Weights of a small GPT-style language model, trained from scratch on English Wikipedia.
Size: 8 layers, MLP 768 squared ReLU.
Training: a variant of Adam for these matrices, 133M tokens, 4072 steps.
Each number is 128 + 32 x the weight over its row's rms, rounded and kept within 0 to 255. Layers, rows and columns count from 0. Numbers have three digits each. The size before them is the row's rms in percent of the matrix's.

# layer 3 MLP down (transposed), 768x192, rms 0.108, rows 465-481, columns 0-191
106:125165145041146110130091080110137131147164155164083160111156147139148139139117158101168118144063087144140115171095132140158116131084143099135090138137095144098104125118153104046075086158140160118101100128076126141142145127068130084118145117127155133162113153112067131091153038147132183166111085127190081094117187139176133117151083111149159108129111068093167105177136086230111054090097152104100157107178119087142145107106139120107070161108179179125138135109191129098089148179126106150132118109177106122122124088125105155167163133154170130074079134111132174126083154111142091145
098:137126114104072148114146113155095176137092135092185119144179112100115156148163149111141172205142111166169078112139149093147144155153154116191102129105078106093098153146159090098139117135108162127128138117110184146096161119132141150167113161137122155134103127100113049152166137170112103074135094150098124202116156163103187120163104181169094136196122153112140089116159095194134071094053061141098140141132168159131158156110092155146121114157150115156160065195144094121148137126078136135172173104102137104185159180183162167180099156164129125127127109109128136095146076094180170074
104:106113169084137091113113100146123109176158088148138198110082205147128176145135159128143115130093122090120081132159178100138110136203107104091126136135080182079118121139150104102098153086149108153144115158110072187095140096113104158056096098189134115116203089068083125118168139168158125137126138131136149144079097097122154135123103136215095170126103118179144074134168132132119089154057159133156167119148141116100157116097137120125164112141177052142097171133148127138167112129172155134145082104112182184148143147152143083149126080128109024083091163091110123153123095119116134146
106:137127130087160102133156087139188125176089132093146234130146145083144134169114074140180147136166094127202167118138152102137125194122156192070093073114089175058159144135117134176096148092167100109069202088098173162139150120111120207150163119122145173114122109136116114141105138131125088128142112101086139150121162127090157151097131081120197164078134137110127066130087113150146128129123111143182106090143129178169078140169159149146145104137113147133097129117091101129170141118145113087144113137055146168093148090132134074119090101072105081098120114193176165123127091112130129113
101:129122111170142096183134129125131169146152160125145186129138132136101120145127139137152132131171122135150085089104133099205151106190076141123160136097156164106092155130117117154134098141159154167125102132132116130122134192105194119204111044107132099139124059079139149098155104020134118117122187117128099121098076130147154128167149138130086151193167122122175128142176085116170130149098092160159138119122223121110129110069107125120126204157140139126108143100075099133157117083187178119148117048143097120111159061116115144170125098082106159173127126199100092113114084128092118156
091:148148138160138114099146077091141127134141115136112124088128107137105180158121118113150178090087121074174119132111118108169139152129176098158139197136102177109182148093161111149106163114090104075057137117158123196148092177105051175154124083113161154138169085079094130121124104100157109168156076119158142141103157105157147109114098111147136134124134138120084062064111106124088167152106141112118102160158142195137153158120112106140167056101100078140126204137111153131088153186143132030080099177104084114103081130131130178160152117176119108112123129195202121128125140068132153122
106:115151206083105122085131154173114083057146115095151169131155170080117122091164120114113124151115091151130082161121139115122171098130116179154126095126123169159122118161114161070074174157105128150144079096126131141138217159146131159115122103068117127128086111069132123122105096107108119130084121103146115126108149135131147145085113079139146111102147069158136162200102143165170146199058076162126130146105122143164134145133072125160068107139134067155111143148145083108153121169123158160148173048174127169152158152145184111146064205083097154135105088128140139184129072099116079126
106:087114142135157129149102116101163133088156150131090140066124097155113136116094065142119167153101093181166113098147122123116139131166093144107079090123082133119113133083131094163084130177193099111070100114059125131107098200108108110122145086139097128149159190127183107124105082093054156110155077099114091080120110088081137127148089066072144107150145122147162168065123139114096131170117118156129068134092124117153168131156144155045134142114124115153130188105158047142111035111127150038084149121122099095120083127121110079156116109130150132127150184132174100091125142145130101114
104:207122122108134146090138153170119219133097106119091085117137155124107082169103141121183189080135119134098085186109131150152128130173155125178132137106080146075075144141135126066125108137138140127164122093154162151158125157095094125108179090075123129109133125105153146119138122134144190140002100124123093087188137132152067066166203129158116100143125123153107168131149113067112128159142132090148136116144124146120114122096130089152168117098085144128183181106120160092182202120156105146094098144121080132077070118145173115098148149153128113175143157173161153127129184111078111154
104:125116145183142148138132116128141178176108109165166092130176160144102105111127120166066173166035119082095132089134073148148154110132138075153160048098118112117162123170159134118118155144132151137090085115175115196111161074136117105134145127139080139167116165133111123113065091224095147124118138131165183159089171200135047125112183101157089130162121180178117155145154165101108147117126098146105118119207106112137159143139132145175146127094121093154107141096089177088131119159160116159147109094164099085163159144178125145095113114154152083149158103071160082168084108126146131113
103:100141091105148125142109140094133157146124147121163078126125176167134124157147130081187139123127082145120132140150135163220146072148135159069107104125066125107165081168111087117096086115116105163155152141153131130108132124097111131079144149179195101088121112114128133107085108101110106165086115157084171120102122128136161121136067106093089099182093058180140195123150144139071060020137184176119146081183053118144162123101150164102147118135135123115181145140173193150098135151129085123120117127125120125109081143168145164139118116159161099192146105155144120128064132169123068139
108:059166178063109129150202142137159088121133104096129182121092151125078116110142054118218128120058126171152134070159118110109151113130140174069097085177150097127125127123141071138104132070143088196056141127133117082135109110179153124159124117105101142182106143122149112118100178141121125112137107188110212110138119100108127138125157116134115096141154092122076124074099098135097169105158163156084143171128104096134130108150088117066077164121137139131150127195161102097140145054113108168169124136109107124075129147164080105090068072133158095162130101142145123110136134113087118155
100:151133150107170116128151077092170137136114131144167099147117121179125217118135102124146148102111109098158116122037105161056085171173088133155135058131156100102106108136084114136164124068138073042147064138119159094119160136174121095138128131150165105147176165060093122158124154172130131132134129142154152148138161140119145131150166155058126152193156105133178136082153120107091181136165144190151148156158099129165078134080090104102146139075107121120107058152149102107114112177151090131132141184087061161116100150082106183127087153096116134104112138171172137107186144122145102146
095:113090089168148109136159098161149118159119134138097164146121194132171142112140217136171115162079102128126214167111095091118150162079152183114100171114117154124127089172152177168153130128058121086119158118132144123126140106122101200124149149130164089128070173041107129148124111131137082088118129123106075179115179134165085127136191127090106149080151097110140143082171112122092139077133143101127178087085170119105124167106112127155131026114115163138094108086145075134157133163139104136157092120158113084091159120168197124131139101120095186107120132151159101106083117147188154121
101:077133170107110135168131165148146060133073119105098152110149071125163084114135076122150111126067114183162152160108127142076137146175125063103078108079096110104171154184144108096069144125173091143148110144111164137126101200129083182085096095114109135138102154140121162075144125153114137110095080177111082087122086157141130138140091145155205106187080100117132174139112125139128152139159088148158136169122060118152138115157156122131159225132187138122125121112127146110172227072124115170191139144125145087130085145168139075122111116157152124178172126146109129130143126120081114132
117:142141107111084103133138157165103117164094153105128143038160068161103141153140144142089156085090094150184117122100152136092164119158104123110103108159129098158136157086145090076134116112102153111085118151124124133128192143140092122121163173171136051192097068086121115170169102128138153094098110127100091088087133127109074106159087133103093056134138089043117078115134174164144103105130148172118159190131097126127085084184140147061141118112142125114152107111185117161132111102135094144171152102129153134098072179157092163073105187119111154118098157123185148097113115210184120134
095:158167106062191106132127125119145092077143084169111182126137092161147134189169084142122153126170160098073086125159167126213132117151130132160127102147076139136150088085128136104118117120194165177113101141048126148098141080118159099142130122161153090137159132113142156151079121108098089158163135145125159171078126163148165090138197118134147139210082153086125094127000128145093142161101136147136112159109083145105106118112120153115140165157134079120160080144124125139102152130121145153152140110135151072118138133101132123144083113124103162121095125100100088159129139054172105092
# layer 3 MLP up, 768x192, rms 0.116, rows 466-482, columns 0-191
097:135135101133142130095154105106079164151049130148102121140130106149177118146100143158172177105102059136159182133130144147125105122063150133100043121156198140153051203172105143136132164130154169079080096162105109092085162153148101164153094128132122177163082118222147156128158144145112141105128148178137168072161125086135122133118116095134136115137112150158187117124129113084170130120141161092162086145111134200165140155136115127170166138083083165058134136160164096128099196116111162124107117155106159146079154108174068174131130086141114173126160138134152109111205134162130117134
105:091149105082125189134134118144109113126125086088143122119126158109042140075132136123130103112180119165109055193132123140130137184182107124116144178116153073109123136160133134117110189129130120123140214151168123124086123109095127159125155210163145127131117135115137121141161111136178094119143134160137122105086133071128144142121118107141120132192216142175113077127162137041137090155128131106131158153146107112084114049122162096122072142117120125127118096149121141083149190127190158176174134169147151158067115127035146113137197131131121115135084110088157194151153144093114111063
106:122140046118136068152089127070101096122098141174130111125146079155090102147176123147075079108167127080121174147115112132107135184162130146103115108115124113116134130221103161100100190129140158093167173129194147155114188095144197206105079194140092159172132103089131126115112118177190183177124155135136109109094117127231179148163137153132162102126119156127126142117140078145151118078143124065162131109169151143105143144105131160156102155162102105136112069105089159117124126074154123167163166104152159126141091084102148084129155144169134120133150091143147136118102105059144124110
108:159073055088091117140138148154149123065142152123154164123128097124117140148201046149149126119188133130091131134135122169087159144083041071141073149129116143092095134183116117130145150133129117138175144112161133088125165209134138126173135133131071111136074132085099135086086104124168075092119143111104164123135100130116169088122202147097088138147158164147102176156141152162152133121117190181093057146151154135125129117116152073090139149111171099136155103131120057147126130114086144177076086143084076130093154146146174069092114083146084148160098105142108143112126086109176157095
086:112119128066238084181090159145126139130133148153138093085158094142180131192090096145103120085126040116105148137114127154114089130101140122153133198096162127136114181175125153142139122178125142129101131103105120124161114093111140141133157166088170160190105115118144163104163134093107056111099137149165160082142144098071164107147086092093155209094114163141186149163082149137112094122132180128209076153133111161157135139119114182089142101170091076099127118171134139120129158118146117080115120159137135195095128096123115155148186105173151094101075127156143158169157112103093172123
121:112098074108170133182099108074111117055072108123163119144156149162074140145126110149131102151131143088087152155118105142097148103141154140168131154124125078136143111118118151106135155160168163134156198120168166135120162152119208190139083130213174175126137118148175105099162125112167155164119093195114095149123137136170159160100213095083124120139166090142161108144165085154103098142125199119153136199171133151157092083150125086125153135134088129085115076111120113079168142110136137155153132141104130101159117051094136137068142149167098181099108123162137182112184192136090103113
108:143168133098156112195146139097088118108119061154132081129137069126142085109190107022127104132131075121090135114148148068128154113154125106097101164076145153143120123119107083089089149162116072092142126048142165140044174161087174109121120102168110115095104133136132103138145191132115124100127198144105102117130111079103144134188132140143134172099124168133156078106142139118146117089147118190149078166062075133123112126128093058103073128164086214122121101119121088149157148108129150138152130119130140095147151107121102058086141113173083144143111168119148109099161127142086092077
100:178094156108108135135114157085074134114159140170137124142127099146108087150160098143092136116137154059146151134072151085116162142102144158170088186174165121116144118136080130158131126136111111137127125066165129085099138101154090105120126188186106160141134081157161067178137162089150117134090071153169171089077071148102132082071139110148141190091092123198217160173101172151091174144092128136068031140117158154116103129109140132113141158088079137106134127112138147130074116126101109128062199111142095123083143117167198125113125099142131134112101154130144142174104131173164135128
105:115140109081156183189110157135124144111098151160149126193108085174131155164133152160117077116127105093089136085132096117148148109159138184137131126134131147146128112118135196199065139129056079130119093091189085154161156132161124158147065113135078144202130128136106101171116147113165141078045099133099149128068113067141180122151139123101110160166139181181077122101168174100107136097154085092140147125179109147148151084090120096117154102151074134112182144139117123117164157138170103124145146133102121111137072055150175165157107120216120107162141138135129102163191095103111123103
102:074147149112153118141142151106109132131092061152149072124161074111141103163148128078162113107129145098081133167143124104150108141141141200099109130081106134164134117138120132100163180150048095163137130135187146157111167095132145173086123141123100122127101148109189155170120179137147180129068160158119162107171211159143093103139137069123092141098103157114145141086123114113142115141200128119200123127082130151177138125116166082102130165093108112077163068080146158134153156077077189133059144118129056136132150119145121113134118076138085189165174106114148200168083160120129166110
110:100143122156129096145133112143105110117085118134112130093131086142133126187241087167133138145178127118143135111111073119114145095142075082134092174120132121178122184143132105110179114105115070136140187148199132122119099104148173108089048131143161085103103118146132127162117161138201120159149082143077082101125147126184075119164157132115108125143064159174152145126168151133079120142128153160145131175107139117100147161172083134128176158125097080186180118037148100142132113131157121165179121139082116108112179082154142097128219160130155087191127063109142130105137135149139116158
102:097164078133093166110102125110071159113101095167192127147151069123072110093130111114099041117127135122116112120142174151119149175099099110122105185193148084103147131131140163184100185146122146067113167180139181130159188137095167144112059133144125126153092137126153127132114129160158061160098135132119078099082154128147118145151148106122164130110117135113134133101094111037140159164117148133233158117104064138092105122085186076194157125061151152138106159147123133133163136112145096166157150111051083095153127111166172129070151134131118122163182112123142142096122114117116129094
100:139099096136124119176126125099149114121111145150130068164125165142158139208151132097122136080213124126123114132090103170139146114145070064097137165177222113124109099161132128051167142177105114121191140082163162130128130141161249131094159179077167068123146124144166189122107130140115108171129178156087062116124119081108127128144140101131100095123121180144161090144149181096120124106159130155091146132090148122127123124164160136142043133141139145135103114095149152146119136109110128135186146132139092153124170093128195077126177169141125188196113108133122112151147104154174134125
103:100116102112081152125108125117138145142128063185178108129189176156111122084162124105113092169120143116136130116075150189072169156128059117152137177091161038134108136143125115142144120218141108117134142082141140128149151120132099175093102119153107161150146150151049175165109093132138074202098155118130087087119118151110160151107097107137076182100076116188110131120101157114124178151120135156104089150134122116142096129117123102127115163094127174162161137128127100154133156068189072192176177131043109127096118120081144097069156138128146114139102155071188142123166164143097152141
116:094148107101139156164177118148178180122117154135124096148130135150097139153160152088104094126160115142118129165081128123095078162112121079108088149172134098209094167116157125146112112159107120147170129058116156138169115144091135108165116131174090151109119070130100166110116139080160106150144152163116110101138176129095165149081145122056048109162150143087104101136142120116055086158089161186160136159106124144126132152122124098194119121158068084051109087074153157077154126133089167078110134171097121145116122069121119128093129090128036137063094169109171156189111122139143129070
091:154107128128178186172155117144142139160064106137130102137111122143149082052170090172102151125143126121163063168096162137110125122164123117189132162135125164138091123193086137133132173150165162168109146091104116038085112120155156169125141189119111182184133111160136074117179135053131193125104134119126150104196105118151150171105119130086089127116134144227115206115144181170111119118162134089109097126137139150138101134137098158128130096109140157146158131156123149135152075109191133168096127133088123126146146097117160157079181126112129138076107139134168187054135157105170075135
097:136146087162121133145134135105132161121059096080143103072162118152129104177211109142129154087112098075121126143151104173117076133118117119128126135125139136149114143124101189125154106131142170134096208128153130076112119103111148179152107121117098160184134124099066141115115102109162111129090192154125152152167085099101107128060178111066158127155136094182146142189164106159105078126190105064126058139122080140097113149059057137158140121132105238125134126101094146136088142117109059106168168111126093181050165136141127138113140115119133147088147130106151156149132166118159084139